Weights of a small GPT-style language model, trained from scratch on English Wikipedia.
Size: 9 layers, width 640, 5 heads of 128, MLP 1728 SwiGLU, vocabulary 32768.
Architecture: RMSNorm before each block, rotary positions, no biases in attention or MLP, untied embeddings, normalized queries and keys.
Each number is 500 + 40 x the weight over its row's rms, rounded and kept within 0 to 999. Layers, rows and columns count from 0. Numbers have three digits each. The size before them is the row's rms in percent of the matrix's.

# gate: layer 3 MLP gate, 1728x640, rms 0.168, rows 780-834, columns 480-559
# up: layer 3 MLP up, 1728x640, rms 0.174, rows 780-833, columns 480-559
# down: layer 3 MLP down (transposed), 1728x640, rms 0.167, rows 780-833, columns 480-559
gate780 101:484511521541522548457518508447496374502545474415530489558458541447492412513475508429580457448534527513520426512497506487513531461567484434503516537487482572460546466458456458441458472505538485516496518448490489407562515505622493508487538515
up780 101:522511518574465488553506491476468479431452539533492455463474520508486508498499468522443535537482524501485484536506478517463552499529510518448494538583440485559561479552497512548480581511570525523544492551457478460531504451441514523468546488
down780 103:545534505491579448503512543474430445470410542566537529441505498490521511537484467512587530518397494546590477444495463496457617465486479503472538592516480527520518508484515503552465535506583519536485445521497462554437550522534547485502502506
gate781 098:460468516501442445529524498481488485472526480525545501520526492552467475514475473440516490443511489471542484479446492536486464471532461499466512390474476493512471506453534586549479514500464491544493422459504525625486506536499546532536511515
up781 100:527540520504533445497555526502557509549434486515502466456463485470490436529513527524508482526483485482483551465511461490475460484456567480513524516474581473597511540442451442437527503451510403532482497516496539503483503487404496493514521469
down781 099:524528497480472516392464551450507480596509531520478495491470540489498529489522555491483472468480505533510514565482505577528490492492478497478499527452467521471491476432487442496469508503528486527514597462469539471556513465535464459548604539
gate782 108:599563396439527505467354446519549500458519472493603553550479495499497580468473569572467551455487428523467448535521565442547510543525527440461478447468427447522528510464490465511402509476534459541503454480563437514492482483541453483505452536
up782 112:489552581496521521465538458526495573565474461579510415530434537530502466530499536500416486534475461506496488494539449521455483508426529459501508454444453549456513453545498532404485517497490518536462534484463490488527522433520509468476467534
down782 107:495515559481496482457425488465441433501480504519468434582472496506491544516498551495445536534477539465489475575558516449443469485479513518468504533494467518561564472537493564489548496492505481494532494525476485514519487479494481541449523541
gate783 106:457525538474480514536543433562484479460492497551448547467597474470530422510416490533478564475490533477515452455514534512512552421473463507487425582458492510540537468435501460488465550536444525518454575464476478476494524577446465458549521491
up783 102:494444416497488476541553453534517465525556492548504474490525487488438515500574453505534431509473563512425541497497491487576489512538447472503547436523502492529488520503484471513423534491474483496485600451517464426500466477510422480493466437
down783 100:498444519468479556446458476553487508531488452554584446557511459402475516476562381460483504488484503490566447497392489433482538516494520483424556443531530498508473425519463493504529520554531485529547416567492507416513451561503529491459443489
gate784 093:472540485432452434505504473485558601480543501495549517479429521565489545540542517448506478443533550535477514562527509516506565467552497519476432457521500498534454514471515475452507540514582489546536570466486427487529531487506545530487533465
up784 088:440514528514478474507492495447439485503484481554533444492471629504541529469536493502511487474526495422507476545552529502536501463518569501490499455540507489495574560478517524508524495520542540551464461462530463494529481477461403502533573504
down784 095:515476516480468510548538563505548481429456514480452457537469621498495463448465465464476454518506473547485501501535496444523441499498430511515545554575508513474510539524529411508443467481474458519500544493473499373534526441444490469483492499
gate785 097:562502489552435516522475560534494481512559450463464467429564392508518459469389575537508562547429463552514494469577459511505501488481500510532420507556544454565507546485510460479499478500487496556523503477428582456493610490504572580518511495
up785 097:545525476523533500520510475482514584468516487484534552438537532462573472513410499543487497440459470474416471415517463491513488498476498462477473573555494493512467534483512571538522483549490512455538495539460517522467547529547459516415488504
down785 103:477542536427572494493502430483451498472473470417537504537505513502493504500540577556459461513498468489453498486469494503484446554516483526508474495530467519497518506500466492496443510409524498599498501448445464455474466481586514542481516501
gate786 099:532447509483534477565486490455497463474501541537434503511525507496488454473511517521521539506502473516566543527563535503503535504519555486476488481514445528511551533582517508543523464547525494474551552425455493519525457415512548493516454443
up786 099:458445568507543492594561463524480524478456480520532457472473419457488561497509456538534501557478513484520522486525473460470502535491436609502558438478491531518504549498482428513526490531486513521447486448453492441453516543513511507533504519
down786 102:446542491520480534530529517496512530465438485526471488509505487494497462466564516597507459559488480431529491463507532540472488499581521423536494555445471436580464563519504478552463440472468487505533524494548478547468563504504544537440470568
gate787 100:524533559504534512538600447436492536475452541461554504483538472477483559518581493480522511539496446520516537492490515474479474462526577500495471523480469424523428490529511557507563459486477505489531526524504457514479532461511579490526424513
up787 103:465487453552493544481543527475479494538547516547479484471454592521567446525506471533522418514553424470570507443506476497477533476421551524479459547475533470531568488484497447479494452537532446517522616551440545543391482482510425495445475510
down787 102:512501520547485476454499464507568504418532482549496548572530474508498482478480416504453521470500537492491478483474504461474513494478523450499497518521491506545523468529438478480527525446559512496446446485500449553495467484467539540395540491
gate788 095:446555464504572463492492507521440447546463528451575602510542534461476524434489500474450480527456474496499544524506519438405551513558474520482486500479473485539489444453552514521527444464454530477418530533495511375487597559486486515551546477
up788 099:470427452502501442488547475536541507483539448515510495497525583437468527470455517520521483501447468522483501532525572499497451512563488462518511513453485475486570517502525446554561516494475462451552491470484506456481485481528556437485564414
down788 099:521468532561421476529487514529535482491497538500397479456495482509597520574469504421556464535471508507479546542435492512521512531422456546559477542413492426453586517437483478485516494487466517454463564498470493481451546457539566453524537459
gate789 094:500561573476435500488528511481401563378478523496474504441472489561433407538484558477503559489502478468521536445522538516484462451508461567502520498561533469521539479517498480570548528511455482547542450427484519510440548558512533519546486384
up789 095:521485609460451514535517506425520561463476478524541496433575531471506548479518534464472476512571416514431562419534528455448488536506509474433556484521501529444565494526515478511515571450557496531513502431430481459429429520519502518497487415
down789 099:499478497495480521537580507463537510500518480520544510515542455460497486500534523521506516500490525545507527501505443473496526500523543449463530463498488549433509472505480483503510488500483531540494460471452577428492549522508490509554385566
gate790 103:518503511553487460440571487500505484522505512425472501438526510525514469395452528546475529463483539512535517448505434461524544478492472489519521535539479593575410486551460476444557537417522570472509575522532511511482508511510506531542499476
up790 104:498566462575461478519568520470460521518523475517492479543510550549493533468557564420562534475431536443429424535447502491492444499541522492531451501446523459420517460458445452485469491522487463492521403499515507502492517512511488605510525496
down790 105:477452462549487500505476545526568429525445462455454549551507508567493492458511489482454499462540482515547505539470467437501487421475472508455490533514402509491533591505443495468533531504478476511520456492462467474478494562472481492458542510
gate791 125:458555464455534513475536504472428549514531486511512555470442502530486505488473512554549441472525501491513500519515509519511516450460543552529471530497505533513561463466569430476544565474508530466529497472562498449546552481520481423578499492
up791 121:504514504465533464583480507483473507515530428543529452476482509493490543526501525491606456422529510516452479505562564517483434459453560574475489459437525540509461453498521576479543511479433509507448465447525504548546485484513477417597486485
down791 104:496525475511466499460492494560534492450472526510503520486468537496465479469454517480461511485557463497450492478503489513573493475468498483552553545522539482517481534482509465548450540529437443491511516549517530465451498593502507504432538506
gate792 092:483522526499535417471492491520475601550520558517471509475497541442499556499542523502479525462528434437505485500509512448480454496462524499540550495526531533498530523471492564539496527489488575486552480519454486577464549522475502486530496506
up792 095:501539531538491500477499520580495526502472556495486543435537535410485513554453503579578558487432521500521522520456528468526449537484527478488495489528485498522481497462508478562486562565575566534525513506515496451504435479498432509502519485
down792 096:410532428513564525510532485468536447516519481489520485529572569490559515529471466522457517495526526503476525533514534510502526516526547468503477529484447488479419466491549454477500475476513553482471458499521518516477486561500603514478587493
gate793 096:539499568449495552482501493493511487512520511504503496472493447456529476505448532496450452539488493514474542438561470515442497416531493415508484522438460548500531512519567505559451585566529552511413442482474505495490546533469518478434494528
up793 098:456510470598567437470509552463413486433522482540509471513497531498550562472431480409473472476547468494522443453488563466501542535505504568468456495454517485450489410567499478511508482467532504522502454440507550473417442449505519451594483491
down793 100:465449366520485552545453516453642529485508479471504510464461539465434431493532519534493504476508445485520485481475550472510492518518408543486463439512520507520563435545472492509455485500559480486522504499510470473460494441483485473521509527
gate794 092:467479544496507430516482477532514475449476529490512515529558557513481531538509516527565533543537508509526612386505423514475535473461514441473447463520369495498485450509446597506513515451469525549534495462460510529608558458478483476531481444
up794 092:564514479536457562491562534458463521524454541532444533469583481482532454565501510528481476454451561466514497549507423492491545538557508514461539496471562432501499469489490531526501437560593558407557496536493490457419519519485483449518467514
down794 098:480463529451543523464508530447497477482497609446560491524548528540525493557497469489506477420459550456538493483497466508491471524466507497542472545518563478457437512493468402435534449552408469454536449495509496410478591492488577537566472487
gate795 099:500488445576538512490490486542434419530456490460538562577464508456511469551451459519562462523515458474464510485523459528474553486503443561445548491454532401514532412481539495506517538569501464470566474455500515478514429522434542557570490492
up795 102:451473484489538486487545498449440464522526517573548464507485466547506445502501474499518453510514537517472474521555428508480530512446466526466485445482489447426415477530608544521474534479451470528468472512511492473512430536528563523535423453
down795 102:502460412461505500516497461510507468489548492488498465465545498512508524506486499490510503559514450506572468456574576466483403512448606498480511478468554536499498457514522444572497484479565537437514516574580539477570503483444529490490519466
gate796 102:502396493432513527474430481492503448463545477474465508473506557551551452496489470488519430503514505469521556543548451443452526518571430541488558460455539531515458477494466490554525574577484469459446504427519476512454524520555555527455444493
up796 102:506462551546494530537469517496540465492407549516487518539550501485554533476524515486432503565573515487569390474572483457490499515547472532502493438489451539468514482471516512529383506513461532530548469533509475466480517446482478527536535510
down796 102:561474458486530470443549522491555520482413496488470486398511502499541443409376533508437505518495513458500496500493505516509494478528446491526455451496427439517541483487499521541473480481560493475558474488494463450450432582474522476521472521
gate797 101:469556536491565498456492500497446538520477491513488518529496487504531551523426413526538465476546517503536468514518529489441489535436436497463517583515544460507489555516474481497555484476543408430563451444439483495471478525574421488551456518
up797 102:532502481478436447507534442489462477454571488502500412472541469469598430512456528501525570503466516493481530539563524494471480480468504489490500527512489512548435525473475429471572534480503526521466559532463476552535483507499451543492435475
down797 097:516567547534477480475502448521484517498552488461484463537529544544519544494513544469550474528467486555456526576464542446468446521521525494553489493506534532459533529493549581470460476426550528461455493442547491477506482460510492522529465497
gate798 099:546495569499560534427511453572534492392517503492563449497543462513471479512456464552483560588434453537533526448465429557518447490571514457475443536579503542533468495561500536508411470485445516471518461488484548488441541484498476460483504509
up798 099:477515531474528507545416483422499480472500424565454471473551526524596499493491478496478570532497515553571493498545514435469522471516424447604474508520596494456563588562515412581477574559445453513468473521442395485455531534487475487518477533
down798 097:508510517523505568493553492502501434511503476499477480468500458535485592538547516453530572470550536479441487609479493506552479474511582490507513528442485499498474554521496465472576439505497515457454483525401539501455481482508526524501412499
gate799 091:543441586548509496546500516547457532404503567461520508423478570464535505490481436521557509510478504629496446470484472511420520434500453480501505462491478454509531471487568451499498585551528469491501534527515436513537439459511475461475561548
up799 094:520516490468567482457417544506540518533482529469558526488478561460512489533515493451486452525487523560481517437536485515463493452527501527523531476508472439539464473514503514475493517547510540513524512488538391402493495496473520478610471550
down799 095:570515444456498512509511446476530444472467488579505488490468499520477518511480495510441550528560467433489490395536580505476508455561515473581565464509521449478497464483442407450499547426491526536512476509442505455524468480576496469552532501
gate800 105:478519450548465499541451487490480514465509463445505487472468543508525560497492543446530482455506513590580588573556526461518513462466468520644532489531501497539514465531496479463491509442470474516555429513515540437481468476519583545533507543
up800 099:477485511464541456532426469575550549479561535523458485535525512462507525564460488508469493444514507513571512511438507491541454520468530488523471533505458512526464472529488550522473439454538594528585529449568468545486403526572480526466409496
down800 101:534437459512518430486395530525493459479566465531498532549490477449513560475583482474449495521527451600475524546544475517500481478532499543544558542524445466561536463471478522539415528497498479488526509525508516516438523457463572494529526496
gate801 096:567484504513427592555531491550501563525493526424497572473516524418472537529473510475512536501501435496477501466551521404533517465519507507478571474515458510510529533496578483453600502530479432526504514550414504465574491562485528544491571481
up801 098:424493441437457504513518525509554534503509495514522514504477500524439476536545505525609486561552473542542510507560425515537479558493536458462475499487451519529513533501492568533442474471510521443542515518504465465560517509410549562452490489
down801 098:484440418489508502479488538458486509482479451471377550505430490452446518551495448459570504525500564430490399544478553504550406398458540427444449491512498417518489555538466525545512481411530529527499530534547461506504520542413502494527572514
gate802 096:487533557535476494508578473509400546441470538512514550512519522474537494551515531463512528418510457425485542475475510483513481521546468552521539484510426533427570453470504536476476506495524461501457509439468474530459506497474415557491503585
up802 099:492465474516479493485488518490434499495473507463422510516521553460482554550444529526565504525450511553501514499543430512490566538424481485503491451582498510483476497470487508536470570447531428486514482487461545525500470520597480581434502464
down802 099:462465536410447487526497482469427523533495469492463493514557447515533534509511541536481525518474442511479586526438544423525470546515454513471458441505472527408472439418551514504482516523456468487459441448455541544543574502513528546476424518
gate803 097:426455549435501433536500498470483549471511480538543532556437472493482485521445455499422599458492514515541504482544431520508478495554447526519549508489500443530528517484454540515481481587538453614516512541523436500542464515523551518491481552
up803 100:571519413509534565492528543521459490486487521539426530534470504475571538427503535525490427531450580495474494479519554489491494439458476451489502536467439495468561516555511409453416523468475539494494507496447470482475562505481462490527514479
down803 100:461499509480556502450501507460483454467539515514553446483479571504538524500547491510513510510427493508496483527506543496466449447495638537467517525521451561488457446580517369474482590476487506406474488507506496473502502466559501490502568604
gate804 098:512435493462527492468529410455455456559455489515505513475490521514486498540561422530490595424493526540510477545519475562497524459477498463505489440488516457536421514483520522504513437470475490489434463499484502438523522445402511436488548487
up804 100:506520490512491456462505456537509554468498455486559454489492502515555530456510498496501555477578535388465449528530527499505495577494439455493467467505449516557511443513437461513526474470523513507480544498490475471529428532481487470471518532
down804 099:522499525524494495460542471535518548476571535467535485538502520470492579548567533501500518574458523519469497515561551542502470520478473535448518534513447443547501519432495477497427421455467491469510500478608486548497479481508475502495509409
gate805 091:506397536534467543494527478494465538497513485481524492512525579511456470445522539526509534493463448524497551557485509514509456431547511377496482521525477538504511493489502473480551480456470543501482455460497487527449522479462536553502472486
up805 093:483498485520493548423498493518512493506563556531476484537555460500563557460531553521549526445521522502443538522428568448456494535506552435536462526534479534532442513530493434541495523512485582566541492496538459558546516442425508454441463463
down805 100:464479433457509525468458584455513502570505490453484503459468464476458496442434563538507440455537558498501479522524542465505566437554554413495483555472460544482517425491561495490525529572554479522498492501467514493448532444461454496564469460
gate806 099:427546542452527431461464498475465516466493500496471524473455564538485580496495477493462518458490494551530508544434388529544530403501505478497456433535521455448557496478470469409514475463452477480553458487483526452604476516480567491517514501
up806 098:526538439539513518457535480496483493522499517492478468458538473482475438485466524530510510543531525535520515486566476501539536499511529493527504557502513518571472523546504527439464533517525513476520528482464499493553591525514524549509501519
down806 101:452530490569511484466535513473489531496481475547464557501515497494558576519515500438515507512497530445480516515459522526475490460553493527458526511563506565483525505461538571440599455437486492368453455427508534528541545520536411481506522499
gate807 094:473462506564512469527497460501461490583525520484540465605489522531517591500388551497515525545491536521472548496535528528555545471491554515523518510470511491517535462505497520432468484497540525533504506551555483464472536560476471501490495573
up807 092:547453462473589516550633496482442512520492500558543510502486515457532553490461554507452572557504556481501559466515545460532476453453531499487512481404595445486489467520547541445528504510506491574532478472509450522515512499494459455558510591
down807 099:579435472464454483500471454526521483534486491481492529562498457477450458522522503521499543542483478532464445502566556470542500480446529506492608501463588557471458501446484512407475500535534496514504466479503474498463514493582454515455515521
gate808 092:537502439497503584499520504467543520489501514476489415398485592502493490443527488485506504537482557537568504555500441494475532444535463533518520451463522551538519490507463436422474484472540519469456530492457555515442462502509481490481461497
up808 097:485512486480542506420507491468492500479493512443414499500427516451472505398598521481511464488485452457495558566471464531580485545520499499521511475477474478497461524514502453467490493513489487482487521479587539470522516432560594465463482562
down808 100:618409434556423501501491478475500517492493480480532581547524522477557498500569471449517533528480455477537524484537538581551509448495437582493548483437437458554496598444455481507421540537487511513560492522510456557499585437427542506487549523
gate809 102:522448573455459544508397494476504516497547542546579588454448548434459476495421502511444516534537545481539549439437476540582463454602539447572524514477531534494557498469462515509537562484507467397509488628477485488443477535487519522476452494
up809 100:468458505531470515579475521552560534468505582547523565452440460405513506567435522426486441510473566491562482458487485517554524455509512435559450525467424505538451502497582516561480535497547492420507415446481493505530489523468458480544512566
down809 097:461499519503547502513474515489567455401491510537413525538513523401485508455485495446528515477490525430532448433552429477524552464442460427518460474493432483620525525473459457478523550464513503513463532559492489555547480488449538436458497518
gate810 099:487511559479515480480507449563468526547475460519509536480503490545510474460526491482498456486476490490437509520474444484528458460465441486445509422485540544539472591507534472500530452504510517432415469390450448459493526521525501578596475529
up810 105:533444516430492410527463502449565471528521474548501436565478451509495505466372495498606515555499508505461549551470503509552456473461496476505467430546481507508538490560453470510517521475615518491474458506521465588453525538456462511518485520
down810 098:539497524450567424527465469474438537467528481499488479566496496460456449598502556561446549439522539524515484502503502513528437479490482487486489511474490459476462504488443543531547436524471548504525530473485506533500537485514482502416414480
gate811 096:470424535495536496455475426450564478505501518495519493471525494520517492468416435482556539541500489556519557532524569461461420555491522477468497522457550466425526499494530490508484542517391531489548555514541445488565478505501441495431470490
up811 099:519510446456534489543465459445452517474506556558435428470524560472490473450482468453537535474536442520466569541482559499430445532513506529495549492464522484422541467507518500510481541453457573496488623489535467469544481450462536480474497514
down811 100:501467506450439527551492484495498460568454540445514437540547526491510466419494498498491576508506476469507530552542503458487482526488483551424538489581469454533543458487445480490480519452463467401491491483496411501509453495454536517426577460
gate812 096:464512560486467544513500494572539495500480445469506480504559432543513476523457529475428508538519539456503488503434508451426437505560525433538526545493463473474478523520537505506458523578503560530558458493507515511484423470511489540484576520
up812 093:475505541484442525445496519556468507494532616470415466469556547473503466530482494462541509476434556498406476450452518493476542527460614446531496515511478481454503479547499571452564501467548534545535565509470497560504463523464468551536577472
down812 099:518519463497480398468488547552479511540486653512469600498473577484510512563434440484519507448514508503476493489502462485487555509522550471441479509486497485468519444466484433495540529518538478463505511562518505528460520464439471571457484454
gate813 093:499420489491489543458457501461499525507519522541590517472566549499532447467540537473599484488514506508493502501532454474472541550514501433448509493508507505502493567478537466571554555448474510479520508494503486456450585538473515523509480478
up813 095:518494481449514481495523530499525499545435515533485514451506452473545467484497504524555497513476484515528537499410442486563441470437573501536494419461523398514486485497496458501512426573531523545474485417500567485501577479484560512456577555
down813 103:510432521495535521492527517453499496476516594556536456459524462476489501532520502487528465504490473506534483485514491421446460450500622478578523519580465470534504507490547531396456491490529557467413549450514507504510477502522583571496529528
gate814 104:528542469507503509443522444471424522505485529482493501424505463568578494476486592497468478456449534550492492537478537520520518549492479544451435418447431445382475477475553443517550487492551476492474515552545528497473493409526472486464488489
up814 097:507502418464510504562498607515558501496522558504491472522485458498511543458502516488527425533497515469420464566434476497412459443545526515521496533482522478508508518564479513541570464475531501542474505547502508445518473500550533495531516463
down814 103:480509406429446523514452454567532528537567493466477511528422426540492437549542513590492523505462471506429502536493487544446465524483497446469597462448417462488493447487549501480590512504491493539447450465461521531478431537497517485473467497
gate815 104:519465438468472471517472492538472518542566455570522503492483513495519516544478557450467494478537537477482476558494531464539448528491487452490433515547465462509474515555528517534483529459552448466566552428453597507478525500553542523496506473
up815 105:465477466487427478518529518450462562496515544466463525578530548460459497504505520516502491554560556505503427500436442476531587519466545468491482514417476461493505443521525510494550455498510463492481448441517508417483497483433502407568539503
down815 103:483461529443434521461532478413457569543512459522487475534519534538531507433462471376448523434559471501489512547452445409493509521549523494489505530526443543480458528525545488531497490508433448533460525486481509497511483553527486503490456441
gate816 099:453526495430489465506507447533431488481484517479496573469492502497457564469478487474533516503440564578521465545493448529468387512562511503512454516458531513542507469494575503481472492516536512506531509526525542510537504561488521507404515581
up816 091:536562570589590521507417518470538540489568518511467433527488546530517613475518533475462579506574520482508503501516481544535508463520465486500499520555511486551566464541517528517465499396528499555511477589377421505462512497446505501573454492
down816 099:425476536557501500525526564519486562571506554574491491520487526520511527515510441477419487447508454545528486528565540505553589493429502517557514481478433499476469575531456511533524531468503447507520490581458526547530470435520497568525488478
gate817 090:579499490522489502546421533513505515491537492518509488524481449425464520434459523475432449455476540475496420523473457464491501494551532444476491463472458446513478497479437450497477482559491469567522483476503640399510521509482462453506453495
up817 094:540508504508460465556489490571486573525472518494566579483568427483490477533524456526438487518514515576490450503496506537491565516502501441513517464483515502488510498474483522514537443485540529596504549481432489483499472547484513413511473497
down817 100:541472519490575463514480552543513569469418421494487434494486483491425522500396509552593564456554465469456540462569449541492541537551440562476516494464484541495522495523554461534532443416475489477455439524552572433486520530467515482505502440
gate818 102:491466542513528432448471493530502523529451533551541498465522479479475489512461513475538515518460553541477427534521498480515508562472460425455526432536511463512549484539521482534542444523584461558563537541477483497461522457490472555483478513
up818 104:572544521544503477507499592448438508519500496499532539460464522531516499482539496515453490491510487470520524573515541513509509481525501474505497459466486556455502527482526426506486455541536490552491498495517512464456463478498524461508526498
down818 105:483533542535473472521460540445512524548482504481500437489499507564510517412491532486519474518451448505461483489559497491508518581498406545523424510423437520449542538495542489524523533480547520524426530478482559457504441464431514536506472466
gate819 101:495568523487557526469501469478539488520503509543527505506480609497613548475510567549577545521528488525506484516562475506488506452514517504446436494578510464462524496547502511535571497518440505516535558455531511544492473511505520520418553502
up819 099:491444457475485456518497505474536435439597485493520482481468471488469539538539443519544508458507514451466525546485484521530554498575512515447502577474472503494485470538495505471542576446483584441444462547449578532455561467505475497556489557
down819 106:486487468555475428567597508468453472496529454422516496529497443455507523485529496454474524480522551411528543487519412538426487466479504580551500515499494560534508514529388495507460488520518462420426581533495547490517494542508506469494448571
gate820 110:545439463523443530542430487545526460448485490551534492453462517549573479490538542542550479536467509518538469479511441538507463543532464562498457523516492524572486483530512478521504511524434463429475482496599456482528555486565545553395578500
up820 109:511453500449488495512512547533570458513512542512721478478469503527442502499581525467490546499464473529499505498534491509593505520489538526491509534448428535564517526501520482566445515497501475407481503552470561466504511502537511479523571552
down820 106:478506529534528536473546505426590445450548499469535459529507575517543539570529507562557569501481508473455485570396477550417448520592495507481528538499485563536465499459535460511494501498500479496525442484468490520527524528490484522506476486
gate821 104:482501568540537446471485511462475476534522527480493521537468480544493416542455522525535554478512566449555462460556557444435494503556464440420461533514516540480452497490515512546514492446588403477520552554451515574484524423431502558535524510
up821 103:426530501507427400507497543472450465488543512554524574563538539462546412547469556537503564492479497489578482569539487432419526497479473540477540493468467483546493494422475463468473487432524475511475561495489487439420460508455526477587457539
down821 102:530409491412523509574392515486493482536499485484495461431458573475467511563483491473488482480450474495440551489511440491520508455531430484528485448457487577444462506395498513518577554484558512539552568506486508537530440519518483527454503545
gate822 096:481530486446451520546496552576484541509468456542418512414495438470437500533571451478555537566495493505474517545511508520536455539462417469487480458490565514472441528410502544493550541500508484583509511499479524501534486502432510492508496477
up822 100:505523508559544477472522481468500520510505485491488439490522541510436488518496540571528542545468501475501493459521504401490527548543582479486524479502611460516527467447504419485433507498500499463448488505475482603465530529568525559587561507
down822 098:463515484486502494464540489482491542533602595524505524527531459524558518464468490520520529477546491530504476504486416461524509549497489489558504535573523515454470497488491446489564494428549463536463529566590430558480422559492458418494467485
gate823 101:536500428420495557374491404388479520440500481458504461505480452495483490494407472389481508496490532482520519505460436430505449492457534557477508506431517490484522470556492550482470403493441539446490494477496484574575511643477476524516447565
up823 102:532548503519478517489521500522513429463543494468487428495554497495563549406514485469502532527524466543583523511563465513503483485530486459387552508525447498563497461502468484560518526501519531512505541536483523495540465516504531528562512425
down823 103:562503460434478548565496482544546468468517534492546550492527532480502507519564503487539506494540528422526515466504470513529490532502507448509529500517484518484468468538439509563483456527438412474430550591545548522505498502596532461566491591
gate824 097:524589449450497457527478470472451531498462552501477485523519472512447462582496499517482517488512448500454499570477499483500520502507475459456487490516545483531503573539471487544472521506554442517491518494472533425491521487485507479463542472
up824 095:491535519435553521561473470390454505543498478499508515498512466513564493490471520558514498547488481485496540566477516606528577551520506485518449426472407533532516516470508556518502534391482511534531463454510493515561550458451495563447555538
down824 097:465558457471566498494471545508444466500445563474467581489514466533454528524485491517501530535505464419485540480479500440485423504523467554412471518550542517436513499526520460470509531567504459485443493530519492481472460490455486437496427465
gate825 106:484536517532455437568545490424589492603497501486562518480535504525475488425415567453515489510525557448438521460483533586520479517512521538469555509499507526513468526489480517585493498550498494527520488416469528494470511507567459546479495517
up825 102:548527505543446519514453560480468511462499431498531565450502473536498417447517477437545452425456524532496472479500498563563520464528487502437489497486405560530451464477473547476530450468535464486472523498522490492450438428555461560467447479
down825 101:526502484471491439467518439496535520434542510501467452466465403509476543504525469466472525544503508461505492572448420473499473573425516471468545488518499511478485423468516522512469504503459564566476449459447492501459535421472494489507439582
gate826 105:421556515522545557540525479490517531488464490597494402527535482550473504447527470523454461446439485366432520503508533453501423540510530437517544521484520544456486531509517531518470553493512451451471500542487537503522470521495516498495477541
up826 104:516471439537516481489531526490494483468445523463572513544560552581453482486484551413502560476400532585455541481472524452501579476467499496472543513551526473502499511493514504470510439548480518511555464533512492545465530502518504514408459474
down826 103:580480537527576532530542511446393473519588467496583481473466568462499456484520517539520532452509517585456441462510548567405517521516622503523480532502524485533498485469481476498479569497477545495456502506477484510501508505455500575535536425
gate827 102:518531494498455521464510487513546491479529481567452476549552546473520488501432461545487474454587504468495587643438511442460471577511443446502567512428487495420532438457498490511424564528444477461531497500503507513455518576442497458491500479
up827 103:551520520522495590464568535446535526455399505566514441514549513503559495509565470494432502479595519603503591531557476521537473477570500509462485501438508551417500509446550534554467550530462444490554523446529536514513495542476400490492433527
down827 106:517508524540542517528485419504519462502508504487581482468521529528452489497462470395571487503519472524495491488515460582473503506572507521505487475491501486450493504500476501434534566477451427397551553498514511501558467482454539515465540500
gate828 097:499476490527581480580431572462428555548453466513521567496506520488462465516418481533438487557533504474485479415513534517461486475550507455497463511519501550393554433517461519505524462515496503550501510517501524405584487476526477517501464532
up828 090:527539526488447547424461486500568518486461513474486535481474531512592580539478472455486513484565462508505484457474499512527513462519527475427477444533486579426512463483442521506495511465521451482497520503559542514508482536455505502541501459
down828 095:521478479489488473492536426460466472452518415482506472504489560482485474521424444516437508463492447559481487460511499521480486476457463555467399485520505570527465462535518487459511470600531533450463480550506449494498445493521479516457517491
gate829 099:508479525513497474494452444550521486495552564471507470455594506514512502481495555575454481535518577538544470481545552490429408466527538538509526533494555523547542485525480500557483554527512495524493535484501511553484483540550550461509486421
up829 101:442509450537400548520492485580496449461491492431510428472515549457467472530565433539522517499484553486513514456482516446580450520517445459490506591501506490513606479496516522489506545531488421496519519507518554479459494513556468522475500530
down829 101:525579513552464530539516522535454464490429425463474533562478447558491517457492466517578485459469509484532506574549534519479480426561536509569521455511398530507560520547481545509494531552513481514513454482503471520485507559514471464523500517
gate830 093:551522523473531530435544516555527510540495540452526534454604473578509550559561511510533533496457475477591550527471447508567402538472488438439472466571502623523493568500463501533483456482455525518482512511520497483525503469470433529499522503
up830 092:503497484533482498512474524462558503506476607490530465494501450490501568504504419532463500531524509458548515536482500434480500543456539449517504496548452464483450489463490474529500530510493525500481453494459434463612454474457389458508523435
down830 100:482503505520512487510452402473513540444502541523508556577518450452577490499527497498567546536570640462453491529520503531427539520509540534552507540517496569513532521455457502516413419573517504562598562480524518557522525431535477496480566521
gate831 094:501507502551433553516542524481549433474418494523478487468409468431500480453498564508527489425544476484467492433479491463510487453548450493509489456546467561515457420525516543491558494472444477406491514508459482492412453472451489507578517513
up831 093:489499453467581483522454529510483519499561487569513478521530499462498549536478457484414528543504545518539473516460540478503528536526510539443506485490561469541480552460527453554488559493449485510457481541427441408538492452500576480509471515
down831 102:477495490517477455492476601522490502551566489531482488500538522517509489551519511455466510549465533495525547525467482491447533470593531465460422503545525527507491536474540478476521611441458512545479529473473547503576534438470494552475508515
gate832 100:487456569472468487484538523471449486463420486514481505472474514478542495470508520533499470501496525470509427534535537516533488408469456521485470562449560428474545488491556513493521466483459492428545503509504414501504531447431468481499525499
up832 105:463467591505419476515557499524435508508504549487522432491474498522551494470521494465506491459495507502468468446491524478554464435503455513507464558474502391477535482483490466542474495538522564467532478531503490593486525470468472506476512516
down832 106:549531490517461550490456494499421480548445509519455570506544534477449486489595557554500449552534423535508530502465515479452540488494513504531536418548471509482547522494462536483543460487586502520471505505576465536517534483502435457502515484
gate833 097:495486514563572579527539525489493501526515534486537534537531516519509454506423540518586532467569584533517465546481494520503574501568495446494487544550489478526514622566571480431488532464484563551529514459511505455480509529598466486487441489
up833 091:524489463477516501528553539482463474525568512518486563527543497492543466432406530490527510494445463565447517553534532414514550462466448408559479560462587476515528526518481493519544574442517544540490448583499574497512543541555468466511503513
down833 099:467496485398504519527502405469474464509505477536503514535503520539442494508542485498493515520530420464490473532480563551496571468501490544480535494451386427502490560481479453531524453525432534549481613528465515493447593539484487549532467543
gate834 104:442503490505511497437473478468477436442474535505551443488539515502518561484464558514517453551554515506539457541459529485472591515527515509500552571504519488540513501526528470541540477556411479452454497493516600436495437530470620483448569548